Each number is 200 + 20 x the weight over its row's rms, rounded and kept within 0 to 999. Layers, rows and columns count from 0. The size before them is the row's rms in percent of the matrix's.

# layer 5 MLP down, 384x1152, rms 0.0378, rows 100-313, columns 1120-1151
099,256,212,217,206,211,211,187,231,216,202,211,187,192,212,205,210,179,193,209,212,227,185,213,196,196,195,224,184,249,201,215,209
099,211,196,235,201,204,190,211,200,235,196,210,205,193,221,222,182,185,228,203,219,188,196,213,196,205,196,172,192,161,142,229,209
097,186,218,203,160,190,197,180,207,186,207,249,217,210,207,194,213,224,222,224,248,180,184,209,204,200,185,185,186,222,196,193,193
102,243,200,208,180,196,204,208,230,208,222,217,174,225,170,210,192,200,180,160,210,191,207,208,210,190,200,186,196,182,222,201,184
100,174,187,213,198,182,214,199,218,198,175,196,223,201,155,186,208,206,210,219,184,218,194,174,198,148,219,218,204,211,244,210,215
096,185,190,182,209,189,207,170,196,199,217,212,191,214,198,213,177,204,248,198,190,220,198,180,201,207,204,226,251,182,177,223,236
093,199,165,210,225,229,174,205,206,181,205,240,243,158,199,196,193,210,204,217,165,233,189,220,198,199,184,219,204,184,189,233,205
098,180,194,182,218,215,227,198,180,206,192,201,200,221,194,211,229,209,222,196,185,206,207,218,212,206,232,229,206,186,197,183,221
096,190,173,188,199,217,206,176,211,157,176,210,203,207,223,197,203,178,197,202,171,215,192,190,185,186,206,234,211,206,219,210,209
101,239,196,211,189,213,205,221,193,206,191,217,208,187,202,211,216,210,215,199,178,221,218,156,202,213,186,196,238,182,178,266,177
099,220,182,219,177,213,221,197,193,205,206,185,226,205,201,164,181,200,207,187,214,227,206,194,186,192,219,201,190,202,200,200,175
111,256,198,206,212,182,215,202,180,212,217,191,202,184,191,192,203,176,235,225,203,180,212,215,194,208,191,213,190,187,229,187,212
105,221,193,214,190,235,246,208,199,213,175,200,184,175,197,185,197,175,196,183,220,195,181,219,191,190,151,192,206,202,222,181,212
106,195,196,175,178,179,188,148,175,201,218,195,214,179,208,204,179,227,227,187,186,187,172,165,199,182,204,198,192,214,186,212,196
095,216,195,165,166,190,230,194,153,200,190,171,172,207,170,192,229,219,156,234,208,207,210,203,226,200,193,201,206,210,263,176,171
099,210,208,201,211,198,202,238,189,141,186,239,177,201,203,188,188,189,200,191,218,244,198,205,226,228,183,183,195,214,234,171,160
103,181,187,226,194,201,177,167,211,197,221,195,187,196,243,181,176,203,210,194,225,211,201,189,200,197,210,185,226,209,214,223,194
096,171,217,192,214,204,231,198,200,216,204,207,239,185,225,193,214,197,201,189,149,224,166,193,219,220,180,196,193,183,189,193,196
098,218,210,187,185,197,217,191,195,164,198,210,194,215,237,205,191,207,196,201,203,173,212,191,176,193,215,195,183,209,210,198,196
097,182,206,195,195,188,220,200,181,146,234,227,167,184,177,199,220,208,203,169,208,202,184,192,143,165,205,200,181,198,202,193,212
099,210,175,198,225,203,171,187,197,177,189,191,183,226,211,195,184,236,169,196,210,196,192,205,235,185,195,195,190,171,202,176,229
101,202,177,244,183,186,201,220,184,195,190,168,211,202,214,199,215,206,216,212,183,196,199,211,208,207,227,196,209,197,193,173,196
098,193,235,193,198,161,232,207,162,207,214,232,220,228,177,202,200,207,208,180,202,176,181,200,203,220,204,220,215,208,195,214,185
097,206,223,221,175,221,186,202,239,184,181,202,225,213,195,198,194,205,190,203,213,214,193,208,203,206,159,181,217,155,179,230,214
100,166,210,211,166,172,164,195,191,195,207,195,213,195,204,194,210,157,193,198,189,181,173,203,196,195,205,205,186,158,207,159,224
097,234,187,190,229,184,194,195,216,224,202,222,197,193,210,199,211,159,201,204,190,194,211,185,207,202,227,194,231,231,189,222,181
099,218,191,191,204,180,229,231,188,194,214,225,201,219,190,217,241,199,211,239,184,187,253,228,197,187,191,238,195,211,197,229,176
105,209,248,178,213,219,207,179,224,248,199,166,198,185,253,162,205,188,236,215,213,189,232,205,197,174,213,218,210,229,201,206,220
097,178,235,220,177,224,196,193,223,181,195,173,197,187,201,183,192,194,174,205,180,217,183,212,164,182,204,203,210,199,196,196,210
099,174,193,213,220,218,207,200,239,192,190,207,244,200,219,223,203,206,192,207,173,195,157,224,202,194,195,221,208,218,221,191,242
106,199,199,200,169,188,225,209,181,203,226,194,219,236,209,198,211,190,192,220,177,200,201,191,201,194,231,220,169,251,181,189,222
100,200,154,212,243,193,234,188,195,204,167,183,239,179,207,177,208,201,194,212,220,205,210,198,204,198,250,182,205,211,177,214,215
099,175,221,190,185,219,204,198,208,205,206,194,198,203,202,202,217,178,176,229,154,210,199,217,180,199,181,161,218,161,191,155,199
112,203,157,229,203,181,188,195,208,180,182,218,180,219,207,198,207,214,195,212,177,223,208,183,198,216,231,217,181,189,185,216,184
100,257,219,197,173,196,190,212,185,201,217,184,221,181,196,220,188,211,227,194,206,231,184,176,185,202,180,194,212,201,211,208,184
097,234,213,217,234,223,182,211,209,184,217,191,186,217,164,205,224,182,212,177,238,208,204,199,207,183,198,189,172,216,170,241,220
101,186,199,172,234,180,194,198,227,215,193,189,188,177,199,223,186,208,191,224,191,168,223,217,220,212,184,172,215,190,179,198,189
103,189,224,214,190,169,216,220,215,200,193,219,197,185,182,202,159,230,241,217,201,201,194,216,208,203,242,206,179,177,226,210,212
101,204,225,229,190,171,217,181,219,169,194,221,185,197,204,187,211,213,201,163,237,234,244,179,184,197,205,243,190,188,203,223,220
102,223,192,200,178,198,188,181,202,183,185,230,202,195,211,224,239,232,190,180,189,187,200,215,182,201,193,214,197,228,218,205,204
102,207,181,167,176,215,217,190,189,217,201,195,199,212,217,202,225,217,205,211,208,178,180,204,195,197,193,182,222,202,202,207,189
104,196,223,213,219,212,199,186,187,211,233,214,173,179,205,231,204,219,186,216,220,185,243,166,193,199,214,250,192,211,223,224,210
099,186,167,222,186,207,200,237,179,206,165,207,217,189,216,192,213,220,158,193,211,167,167,240,193,184,213,204,197,202,184,201,219
101,241,184,191,231,213,171,210,213,190,175,193,205,214,209,180,205,184,214,192,211,191,198,182,219,214,228,208,211,174,206,171,183
098,187,200,230,192,212,233,202,179,209,201,220,192,190,228,203,224,216,168,231,196,170,201,230,216,211,222,198,187,213,224,211,227
106,213,218,197,217,202,222,247,173,229,203,198,241,175,227,180,171,204,227,177,201,205,234,207,206,178,218,206,193,193,205,193,222
099,196,190,215,241,192,219,169,200,207,181,210,220,210,205,210,213,213,183,189,184,228,205,205,199,231,194,221,195,226,203,176,188
103,221,243,205,187,206,220,165,206,206,198,201,183,178,206,195,216,200,192,260,171,210,224,220,190,193,195,208,220,223,228,187,189
101,213,178,228,176,199,180,216,172,198,217,193,201,210,236,214,209,204,186,179,222,169,219,184,202,203,157,209,164,189,191,196,217
100,224,206,185,218,210,220,192,197,197,179,167,193,180,202,220,185,228,226,218,203,175,216,239,205,200,207,214,208,219,199,197,203
096,201,219,220,222,190,175,201,215,218,170,217,216,219,226,181,182,223,200,177,206,188,174,256,196,187,192,220,205,171,201,237,229
105,209,211,218,165,199,180,187,184,210,211,200,212,187,189,217,198,196,205,176,205,185,243,194,200,210,177,204,196,172,217,185,178
111,197,201,212,169,195,192,185,196,185,202,205,212,228,163,202,234,206,224,198,204,199,216,203,210,210,218,196,177,197,198,190,188
101,209,204,222,207,209,214,195,206,222,195,155,210,195,190,208,200,206,164,186,185,213,211,217,185,215,209,176,219,181,208,221,186
103,183,214,211,201,216,180,150,217,249,198,222,221,190,175,211,176,182,175,202,200,201,205,223,181,174,195,240,165,207,206,234,182
093,211,209,186,208,181,205,228,215,208,192,204,164,216,170,202,205,216,235,224,213,231,186,204,213,210,192,213,190,185,184,164,172
097,207,156,212,189,200,191,217,205,180,204,164,228,201,206,182,198,203,190,203,210,186,211,221,205,202,182,158,208,196,180,195,214
095,173,203,184,199,184,197,208,227,214,192,201,182,187,210,227,196,210,185,185,213,205,193,189,203,216,237,172,197,197,182,173,202
096,215,173,182,174,193,199,218,185,191,197,236,190,208,221,229,169,171,189,193,217,238,237,199,206,178,230,189,236,196,218,223,211
099,201,192,212,236,177,183,233,170,210,201,197,197,219,215,217,210,207,210,183,209,199,176,210,214,202,182,226,210,183,232,184,205
102,213,199,213,195,185,226,174,233,191,204,206,229,228,204,189,212,208,166,163,211,237,211,173,198,200,221,167,196,244,175,196,212
095,176,173,221,222,199,201,180,163,190,215,201,153,209,183,192,187,210,193,238,210,185,213,175,188,194,252,188,167,216,212,209,197
101,186,223,200,183,207,182,222,203,218,263,190,175,225,252,231,216,188,195,214,187,194,211,204,213,184,176,211,187,192,190,173,173
101,221,222,179,178,187,215,190,176,194,165,187,195,209,182,180,192,169,199,194,203,199,208,175,180,191,230,209,213,206,224,194,172
107,208,183,213,209,206,226,189,194,194,196,211,160,213,184,198,172,181,201,208,197,181,218,209,200,209,194,178,215,191,161,163,213
097,182,166,216,202,221,180,230,214,246,184,208,209,200,210,173,201,202,189,202,162,192,195,208,219,211,149,164,228,187,202,224,183
097,193,209,195,227,201,199,162,220,213,189,206,218,182,258,187,173,196,219,180,185,224,209,208,209,221,191,209,196,217,163,199,168
098,211,193,170,191,209,192,180,198,172,211,175,150,209,203,177,191,187,170,178,185,186,228,240,219,191,176,209,193,193,202,186,164
094,184,176,205,190,198,211,189,215,185,214,234,208,210,156,190,201,182,201,232,232,178,232,204,180,191,224,196,177,194,194,152,181
094,212,201,230,168,214,173,206,187,195,194,168,168,175,197,194,192,177,225,236,189,204,217,142,198,200,182,219,218,198,196,211,177
099,167,201,190,172,203,194,229,191,224,195,182,226,187,159,188,221,248,186,237,199,211,196,225,207,218,169,204,171,214,186,172,198
098,202,200,175,199,197,210,180,216,227,243,173,193,198,180,204,182,221,204,219,197,204,224,187,224,228,193,182,217,196,159,234,203
102,192,187,195,175,216,193,227,240,207,190,176,226,185,258,222,198,183,190,210,180,219,182,193,177,205,205,209,143,197,210,211,186
106,199,195,202,200,196,207,219,193,194,170,192,172,191,185,168,188,182,207,184,244,195,221,189,193,204,231,183,236,206,222,185,212
111,199,174,219,214,212,202,208,190,225,215,228,200,199,159,204,188,230,183,213,211,148,175,175,210,190,192,221,169,247,190,215,211
097,201,217,238,209,202,196,197,212,160,209,195,221,182,179,164,221,211,226,237,189,180,221,242,199,187,223,205,221,184,214,200,205
104,192,229,195,225,197,214,180,241,202,220,199,229,213,218,187,188,222,201,170,229,205,172,175,180,201,226,220,201,200,179,235,232
093,186,216,159,210,189,192,217,206,173,195,204,187,194,188,193,231,206,199,217,178,182,212,209,179,214,230,212,222,181,196,180,196
091,214,179,190,229,207,195,229,197,191,182,256,210,227,216,213,225,168,203,183,232,176,213,154,236,225,197,203,213,219,209,205,182
106,222,224,174,234,227,214,199,227,192,170,198,212,206,199,208,192,192,222,228,198,205,191,209,191,195,184,210,160,194,175,209,217
100,183,192,158,189,159,182,211,223,199,215,211,201,187,199,207,190,199,188,185,173,170,198,222,196,216,188,177,183,202,163,205,212
094,199,169,215,175,163,209,229,231,228,199,228,213,199,197,199,195,211,173,189,178,213,217,195,169,178,218,187,188,180,181,191,213
103,191,168,195,222,165,180,194,187,197,208,193,186,206,237,195,198,225,231,189,214,206,244,219,192,197,181,208,209,185,182,121,172
100,166,230,186,216,232,214,200,194,236,175,207,197,174,199,202,204,205,175,242,192,204,203,187,208,196,186,199,188,199,187,197,187
096,212,200,204,197,192,203,168,186,200,213,177,203,188,217,195,173,189,177,199,191,199,210,184,198,224,211,223,190,219,175,210,212
095,209,206,174,241,211,222,195,173,186,176,200,140,183,249,186,212,191,185,194,181,175,182,201,213,207,191,196,224,217,170,192,211
100,196,199,188,206,180,193,225,154,173,190,200,191,208,187,194,224,210,196,229,209,143,212,205,195,187,206,197,214,199,180,224,192
099,211,201,177,212,188,229,188,225,232,179,209,218,195,199,204,202,194,182,185,180,195,202,232,218,232,180,189,202,207,222,196,231
097,237,163,185,189,191,208,218,240,188,201,144,195,195,218,197,216,205,185,172,188,221,201,237,189,196,181,200,195,195,217,199,206
095,200,197,218,186,195,203,171,198,233,241,184,246,215,226,214,218,204,139,159,190,220,206,200,187,187,183,192,196,192,209,177,189
101,186,143,174,208,241,191,226,198,200,226,225,208,248,216,177,179,202,193,170,173,196,187,217,211,209,144,169,220,206,203,181,202
099,201,165,201,233,208,180,195,181,239,247,212,197,185,166,197,190,222,164,159,186,231,205,187,207,222,181,196,208,221,209,232,164
100,211,209,166,217,191,214,184,210,152,223,200,203,232,175,179,185,225,218,167,185,213,209,166,179,185,200,153,224,206,201,181,201
097,197,217,160,209,205,168,224,197,202,213,197,161,220,217,183,202,170,212,192,216,181,207,175,186,199,216,165,200,171,207,179,175
103,186,212,205,237,176,228,192,195,235,174,203,203,194,191,187,205,176,190,231,208,217,182,152,216,206,201,207,230,219,183,178,217
102,200,195,215,162,212,211,153,231,200,183,216,223,199,211,167,235,179,192,213,171,220,233,212,191,186,155,199,221,217,201,210,246
111,207,210,202,212,209,212,181,231,248,224,172,215,194,227,200,218,191,226,194,191,202,205,206,196,199,236,165,186,212,165,200,195
099,194,133,209,198,256,182,192,209,180,236,206,220,167,167,196,196,210,200,193,202,234,203,219,207,191,188,172,179,164,219,204,200
101,205,225,199,174,245,178,233,174,238,200,206,176,186,190,197,195,223,214,216,183,209,190,209,210,193,204,202,241,173,207,223,181
100,227,226,200,243,189,172,208,179,220,207,164,218,194,209,175,194,190,224,198,184,197,180,186,192,215,200,194,221,185,177,179,187
098,197,203,236,207,202,204,198,198,187,179,239,176,172,170,211,194,200,171,170,194,199,178,227,211,199,195,224,218,200,210,204,227
091,231,207,206,180,158,209,215,164,217,226,231,175,195,202,201,211,207,171,230,168,210,190,245,196,187,168,209,203,194,217,187,186
093,181,175,180,216,215,204,215,182,199,178,164,129,195,174,200,222,204,208,211,174,202,179,211,181,198,226,175,145,237,216,202,191
100,209,200,197,197,189,221,196,173,198,196,203,240,165,199,209,188,165,216,228,157,240,206,207,187,190,177,231,205,203,192,211,225
103,222,207,204,182,211,216,178,213,191,160,228,212,196,205,197,215,182,136,198,184,179,174,211,199,202,175,192,193,226,191,145,211
097,184,185,215,200,214,217,198,188,228,169,188,175,182,190,189,213,208,183,186,202,187,177,192,187,197,232,209,188,175,223,212,238
098,172,168,222,217,170,179,198,203,214,194,165,228,197,187,213,177,211,177,192,209,239,202,205,208,212,175,206,236,217,173,193,208
097,204,194,264,201,224,175,202,217,235,160,231,222,235,216,182,228,195,189,187,184,231,174,192,195,173,175,196,182,212,199,159,169
103,194,214,202,224,203,220,217,226,211,215,222,210,196,173,204,209,195,193,192,236,207,197,173,196,194,236,237,239,194,230,187,186
112,194,204,184,226,223,194,223,206,210,205,224,224,218,194,209,200,221,191,190,213,217,222,215,185,209,232,216,214,156,214,203,191
101,188,172,192,206,192,203,235,176,184,198,209,182,219,220,207,202,226,182,219,170,196,197,166,207,216,209,212,193,235,191,244,207
099,193,166,232,196,204,210,245,205,180,189,164,211,199,206,221,234,178,195,200,198,218,183,191,173,197,172,205,222,222,171,224,209
093,199,193,242,210,192,184,181,210,186,191,199,225,192,184,206,196,183,234,216,185,198,168,238,187,195,238,221,192,214,201,204,207
103,188,202,183,232,191,182,219,168,206,217,204,190,183,193,206,205,172,170,164,168,208,190,211,220,217,133,214,204,179,179,216,188
098,206,196,235,210,184,241,193,199,204,177,213,221,197,214,211,169,187,182,198,212,188,207,179,197,221,187,169,216,207,206,207,213
092,245,200,220,215,176,228,198,231,189,186,192,188,198,194,232,178,198,238,184,174,182,187,188,230,218,220,209,216,216,186,191,209
106,237,219,234,194,178,206,253,140,172,210,189,195,214,145,231,198,215,212,216,227,200,211,200,196,224,237,158,200,212,186,205,188
102,178,220,208,165,188,226,213,188,208,195,213,194,163,183,204,180,218,175,198,210,176,219,235,213,212,192,209,209,209,207,227,209
098,199,211,223,223,207,163,203,237,202,196,201,240,181,248,193,245,207,230,223,217,191,176,220,227,221,221,173,208,192,226,204,212
096,225,224,182,203,183,225,205,199,217,211,240,161,176,182,209,218,208,243,219,178,189,183,217,222,197,184,222,215,213,218,200,170
098,208,227,238,214,188,209,217,187,219,185,206,208,210,202,202,189,202,176,226,223,235,225,205,219,185,189,200,217,200,203,168,211
097,194,210,190,220,195,228,174,217,175,205,174,158,208,181,201,232,194,180,218,212,208,211,183,200,182,160,237,200,216,194,180,245
097,198,229,197,190,239,204,211,253,188,224,197,205,181,164,181,196,181,219,191,202,195,198,192,181,180,183,199,204,208,206,215,159
094,178,207,188,196,209,176,178,148,177,212,218,204,205,187,196,200,166,206,172,219,162,216,211,222,197,240,191,191,210,212,171,204
098,198,229,209,211,206,188,220,205,175,198,187,181,225,170,220,200,228,165,195,160,232,200,210,216,226,204,217,210,198,212,170,249
100,188,205,208,180,204,223,194,212,181,190,197,171,213,193,177,221,193,195,222,201,171,194,171,164,208,182,210,236,221,230,181,216
095,211,204,191,215,205,188,185,217,196,162,259,206,213,214,201,188,213,227,201,217,187,230,201,221,216,249,192,201,206,194,202,198
100,235,243,191,201,224,173,199,191,226,211,218,193,186,206,217,225,224,193,228,192,243,222,231,235,204,197,206,193,194,236,173,179
104,206,176,200,151,214,223,197,174,192,179,207,138,189,166,188,164,185,232,216,197,179,187,191,226,187,194,196,219,191,212,234,195
095,213,212,171,202,176,223,214,235,215,206,196,199,204,201,205,218,182,198,200,189,207,151,184,214,211,207,187,218,151,221,199,206
098,190,211,162,218,213,200,189,194,193,186,233,183,181,160,227,182,194,217,207,205,191,221,183,197,196,199,202,206,198,209,171,201
103,177,183,208,216,188,205,215,196,168,216,180,203,207,212,211,229,225,217,190,199,204,228,181,201,216,199,208,180,220,205,217,198
103,199,192,155,225,219,199,220,219,183,183,186,224,169,192,205,212,201,170,211,203,201,185,205,215,211,181,220,199,215,221,181,192
094,216,220,225,227,231,194,192,187,205,208,215,211,187,208,225,201,245,226,200,170,179,187,193,215,217,184,171,185,199,197,197,210
100,225,210,202,216,179,184,188,204,204,224,204,223,200,178,192,191,199,165,175,189,235,169,234,232,193,190,204,208,207,195,207,190
096,191,190,200,214,170,201,220,160,191,201,231,208,201,167,189,203,196,230,200,203,180,161,171,215,203,166,227,186,202,235,220,183
101,211,180,178,213,221,207,223,239,209,195,220,249,224,185,199,194,219,227,213,192,188,235,220,205,163,150,183,178,211,188,226,178
100,189,205,210,214,193,200,172,224,197,195,250,186,204,190,223,214,150,171,228,209,207,193,196,187,189,167,214,151,199,217,177,213
094,214,180,257,148,222,198,221,180,237,198,190,183,197,175,168,222,220,185,219,211,194,205,208,210,191,199,194,129,210,189,196,217
100,161,220,195,158,236,209,223,196,205,205,198,180,169,150,197,214,192,157,198,187,186,198,211,176,176,214,200,174,216,193,199,226
097,215,217,191,167,181,197,190,206,222,206,212,208,189,177,230,177,196,204,172,194,198,201,186,231,213,204,163,188,232,187,176,215
096,219,228,177,173,206,195,165,168,200,160,221,224,201,218,209,177,216,205,184,217,187,199,188,201,170,196,209,211,230,203,216,186
100,179,175,212,211,201,206,202,174,229,201,185,217,200,202,193,196,191,187,210,175,174,213,160,213,188,195,216,207,213,238,239,183
170,226,207,223,192,201,198,210,216,205,226,191,187,192,199,171,214,200,221,210,199,185,190,210,197,203,207,176,209,190,260,203,230
100,196,193,202,227,201,229,172,206,197,205,227,201,219,219,193,189,200,163,177,173,224,225,190,214,203,208,200,213,166,169,179,212
101,184,190,213,194,186,238,179,197,210,221,224,226,224,190,201,228,192,171,130,225,182,196,192,189,177,236,225,198,217,209,220,186
100,228,194,199,183,174,205,187,183,192,172,186,223,215,224,227,212,222,203,176,214,214,179,208,194,211,189,187,207,177,196,177,205
097,180,235,216,193,206,203,182,198,175,237,183,232,203,148,208,165,187,214,199,223,193,206,214,203,193,219,178,175,173,171,188,208
101,202,237,217,178,169,184,183,176,222,181,176,195,181,160,202,197,210,178,197,208,176,184,195,213,228,240,156,221,199,187,220,204
102,209,172,175,211,190,223,238,205,196,181,195,202,199,178,222,241,214,204,170,183,196,215,173,184,196,218,173,176,183,192,238,180
100,203,190,203,193,197,176,155,192,212,217,178,203,209,200,204,195,188,181,205,222,216,231,217,198,227,185,177,218,219,171,194,202
101,172,204,212,183,210,196,230,198,213,207,233,179,183,187,197,205,202,189,217,190,210,167,166,200,195,193,169,211,189,190,229,218
101,169,170,198,187,237,205,230,198,216,201,213,244,210,215,180,146,238,214,225,190,149,181,184,207,202,181,208,202,232,208,189,200
103,204,192,202,198,167,172,183,195,212,222,208,169,192,232,202,214,201,189,214,219,137,172,233,192,217,191,206,207,156,158,164,197
098,204,221,167,207,183,217,201,171,205,191,175,179,220,213,242,176,172,186,225,174,225,195,195,205,200,181,239,193,197,206,256,219
098,174,190,184,210,216,168,222,198,191,188,196,198,177,198,229,199,178,210,214,193,201,195,209,209,214,211,169,168,193,186,176,214
096,204,176,186,206,230,211,203,184,197,212,185,181,181,198,214,179,218,174,207,209,231,229,162,196,200,212,198,217,207,218,180,181
103,178,226,221,177,173,215,223,186,198,191,191,170,177,230,183,208,180,218,226,196,168,164,202,197,214,228,178,228,194,197,195,207
102,167,200,201,188,175,176,171,221,199,203,174,211,194,189,178,184,196,197,200,210,199,217,239,170,187,150,188,213,192,204,197,193
098,224,177,238,221,208,171,217,208,179,264,211,182,189,209,206,165,195,225,215,191,228,170,203,190,207,226,215,171,168,177,191,209
102,216,213,183,212,192,222,188,196,241,155,235,205,209,206,197,224,169,186,234,205,228,221,220,191,171,198,198,221,181,213,184,205
101,172,200,210,221,181,207,234,222,205,178,235,225,189,242,222,203,207,181,191,239,206,193,207,199,192,167,198,218,174,178,189,200
093,192,203,216,213,216,223,185,226,191,188,187,232,209,212,210,176,224,239,175,216,194,217,189,207,206,210,205,183,236,202,242,196
099,181,226,194,194,222,192,183,207,157,185,187,187,205,193,232,179,193,198,225,201,198,219,205,204,196,200,181,176,193,201,188,206
104,230,229,192,174,206,186,205,190,193,183,198,203,229,205,217,209,223,187,208,231,177,193,228,195,180,218,218,232,207,212,185,234
100,184,173,188,190,181,186,220,194,246,206,211,153,234,165,183,200,220,162,168,215,210,220,135,185,215,224,213,158,179,200,183,197
096,195,255,206,197,215,192,197,204,213,203,205,206,195,197,187,182,208,223,204,203,186,183,193,202,205,176,198,185,237,179,168,196
102,189,193,183,205,208,204,214,201,222,188,150,180,186,163,179,172,184,185,214,178,211,177,194,161,183,194,190,200,175,202,177,198
101,203,206,216,199,205,210,213,221,178,175,171,215,192,150,180,245,191,196,203,224,233,222,217,206,185,211,175,176,205,186,195,195
096,214,183,188,218,209,212,236,219,210,199,195,213,217,224,186,230,199,160,206,212,217,195,169,191,190,221,238,211,201,197,194,187
100,239,193,204,201,161,180,200,197,221,211,144,174,187,207,227,214,210,224,187,217,209,213,209,192,180,173,189,241,191,170,193,186
103,243,219,178,162,205,175,192,212,225,238,204,194,218,184,201,172,212,211,167,203,185,207,166,198,215,206,168,206,214,216,210,183
101,228,196,224,221,190,193,190,198,213,200,233,186,192,204,175,196,197,207,177,219,217,213,236,206,187,166,237,196,176,224,201,196
098,166,188,214,186,219,176,174,251,180,160,144,220,189,178,206,168,190,172,197,213,164,172,263,189,204,213,200,181,234,233,176,181
097,208,146,218,205,189,199,193,183,195,199,200,189,186,184,224,197,230,179,192,189,211,211,228,211,220,177,227,213,208,216,178,201
107,198,170,225,161,254,192,213,172,203,183,186,163,188,205,186,168,220,207,193,216,221,154,188,199,214,202,199,205,194,197,206,189
107,221,180,230,220,188,200,186,228,205,245,241,240,198,227,201,199,185,226,218,213,233,187,199,173,193,197,211,221,210,178,192,234
102,189,223,185,177,174,204,196,194,185,196,190,234,213,218,221,206,190,186,176,205,206,196,150,188,197,240,230,230,231,206,226,208
104,181,233,173,216,209,217,212,190,202,164,243,201,213,183,213,217,187,206,223,246,210,243,232,190,209,195,195,208,198,215,179,213
095,205,205,221,215,203,191,183,209,195,215,200,200,158,176,180,168,192,204,216,184,197,219,184,189,190,216,226,193,226,194,200,205
104,221,197,176,196,206,201,190,205,238,188,254,195,218,203,194,174,153,181,181,217,186,196,211,197,204,171,189,197,210,200,174,189
102,159,189,231,182,187,175,209,205,222,185,212,172,198,211,186,213,206,209,188,213,213,208,229,194,204,200,202,225,182,208,231,196
104,201,204,176,199,227,219,194,219,203,205,187,178,210,220,207,223,180,186,203,198,200,236,190,218,234,198,183,196,171,207,157,184
105,197,221,244,209,239,191,212,190,177,170,189,172,166,211,200,189,196,167,179,182,184,173,219,174,185,195,205,198,190,191,213,232
098,176,179,187,210,181,209,224,179,159,192,208,198,184,202,203,206,216,215,195,202,186,193,227,204,193,200,190,185,202,199,203,215
101,220,215,239,182,216,187,190,186,216,229,174,180,194,195,216,233,192,196,228,179,239,213,229,212,189,205,214,205,180,230,204,235
096,191,201,202,220,163,224,183,238,205,208,211,203,221,181,185,229,218,186,187,192,214,229,192,200,186,192,173,204,232,198,169,207
108,198,194,195,209,193,182,227,171,246,217,187,204,205,209,171,179,168,194,223,231,188,192,241,193,174,188,214,148,215,198,174,197
101,214,241,175,218,230,220,178,225,200,226,212,166,169,223,183,178,214,237,188,162,161,213,144,199,187,192,214,213,195,178,195,204
096,201,226,227,205,173,214,215,188,179,203,210,211,217,203,168,211,170,200,219,192,220,202,226,179,202,229,246,164,185,239,186,226
107,229,210,230,207,192,213,233,146,207,196,181,182,211,215,202,243,203,186,214,186,188,245,236,181,182,156,189,197,211,212,211,195
096,196,210,195,206,203,174,188,218,161,201,191,175,197,174,215,186,208,199,201,181,198,189,198,203,196,235,196,178,216,213,157,211
100,180,204,213,218,205,195,183,206,167,188,190,146,218,215,204,188,206,181,202,251,207,181,174,220,197,219,231,199,220,213,189,208
098,178,211,219,198,198,173,195,177,182,218,176,190,198,223,216,183,237,228,198,179,189,202,214,219,206,190,220,237,206,200,248,195
101,217,196,239,198,215,188,200,217,185,250,190,200,231,208,195,213,189,229,205,219,176,193,200,203,181,161,217,196,215,212,169,208
108,193,136,184,185,201,214,212,162,217,189,165,210,213,228,201,209,254,214,210,192,223,197,205,222,226,219,183,191,186,196,195,236
099,175,220,183,227,203,214,204,214,210,221,191,177,177,189,204,186,220,179,188,209,216,225,208,200,198,218,200,172,226,211,216,182
094,236,183,231,186,187,211,241,219,205,169,177,204,221,181,211,197,186,209,145,223,237,187,197,227,173,227,183,210,187,219,182,218
093,201,171,205,209,186,210,208,195,183,205,232,209,216,217,199,194,182,186,198,206,170,198,203,217,228,200,222,193,180,183,241,187
100,180,163,211,183,205,205,218,175,187,155,206,214,211,170,220,185,177,204,173,197,183,206,227,208,200,232,203,209,190,182,151,196
101,177,194,183,200,202,203,202,182,206,220,214,213,229,198,219,189,212,198,216,182,210,177,226,194,198,190,179,189,202,184,179,196
104,197,217,184,218,168,187,158,158,208,215,220,218,219,191,204,197,206,181,193,240,160,202,230,217,202,208,218,207,255,193,180,180
096,198,245,217,195,211,195,183,220,217,218,205,206,188,196,206,159,172,218,196,210,154,215,181,205,204,207,188,154,177,198,213,183
105,199,186,220,204,212,206,179,202,189,201,185,210,203,186,201,190,222,177,188,191,214,187,245,214,202,194,189,179,220,197,185,203
097,209,182,212,181,189,222,213,189,203,190,173,222,208,204,198,217,234,205,225,202,167,181,211,222,214,222,181,179,212,206,196,209
099,193,195,178,203,215,192,173,221,226,199,226,202,228,203,215,196,190,203,174,215,214,212,204,233,209,229,203,208,207,214,181,199
096,219,200,210,240,203,219,173,200,213,245,195,174,162,175,189,174,147,208,213,202,210,177,242,203,163,151,191,211,196,202,214,212
104,178,199,163,213,194,200,191,172,212,192,184,195,149,215,184,190,195,192,235,167,188,193,176,175,215,182,204,187,166,189,165,189
106,194,173,159,206,211,183,220,209,157,190,232,221,185,205,196,235,192,201,179,209,235,206,211,200,170,203,236,218,201,209,187,177
106,182,153,183,214,188,199,220,180,216,186,183,177,217,215,182,201,184,189,200,190,184,188,202,198,209,195,209,219,181,237,161,203
103,202,175,209,190,210,212,164,212,196,213,208,213,181,177,201,216,186,219,185,186,200,221,181,180,180,181,182,207,238,217,226,204
094,194,195,171,192,209,238,209,176,206,163,161,188,206,180,169,213,218,221,194,175,261,202,212,189,191,202,226,217,213,203,204,218
101,180,224,196,223,194,187,148,203,209,192,195,192,181,196,245,202,192,223,191,213,207,200,175,194,179,195,174,157,167,202,214,196
091,229,166,194,185,232,224,184,243,183,193,196,157,192,191,216,223,230,178,238,170,200,228,172,192,215,201,168,229,214,208,223,175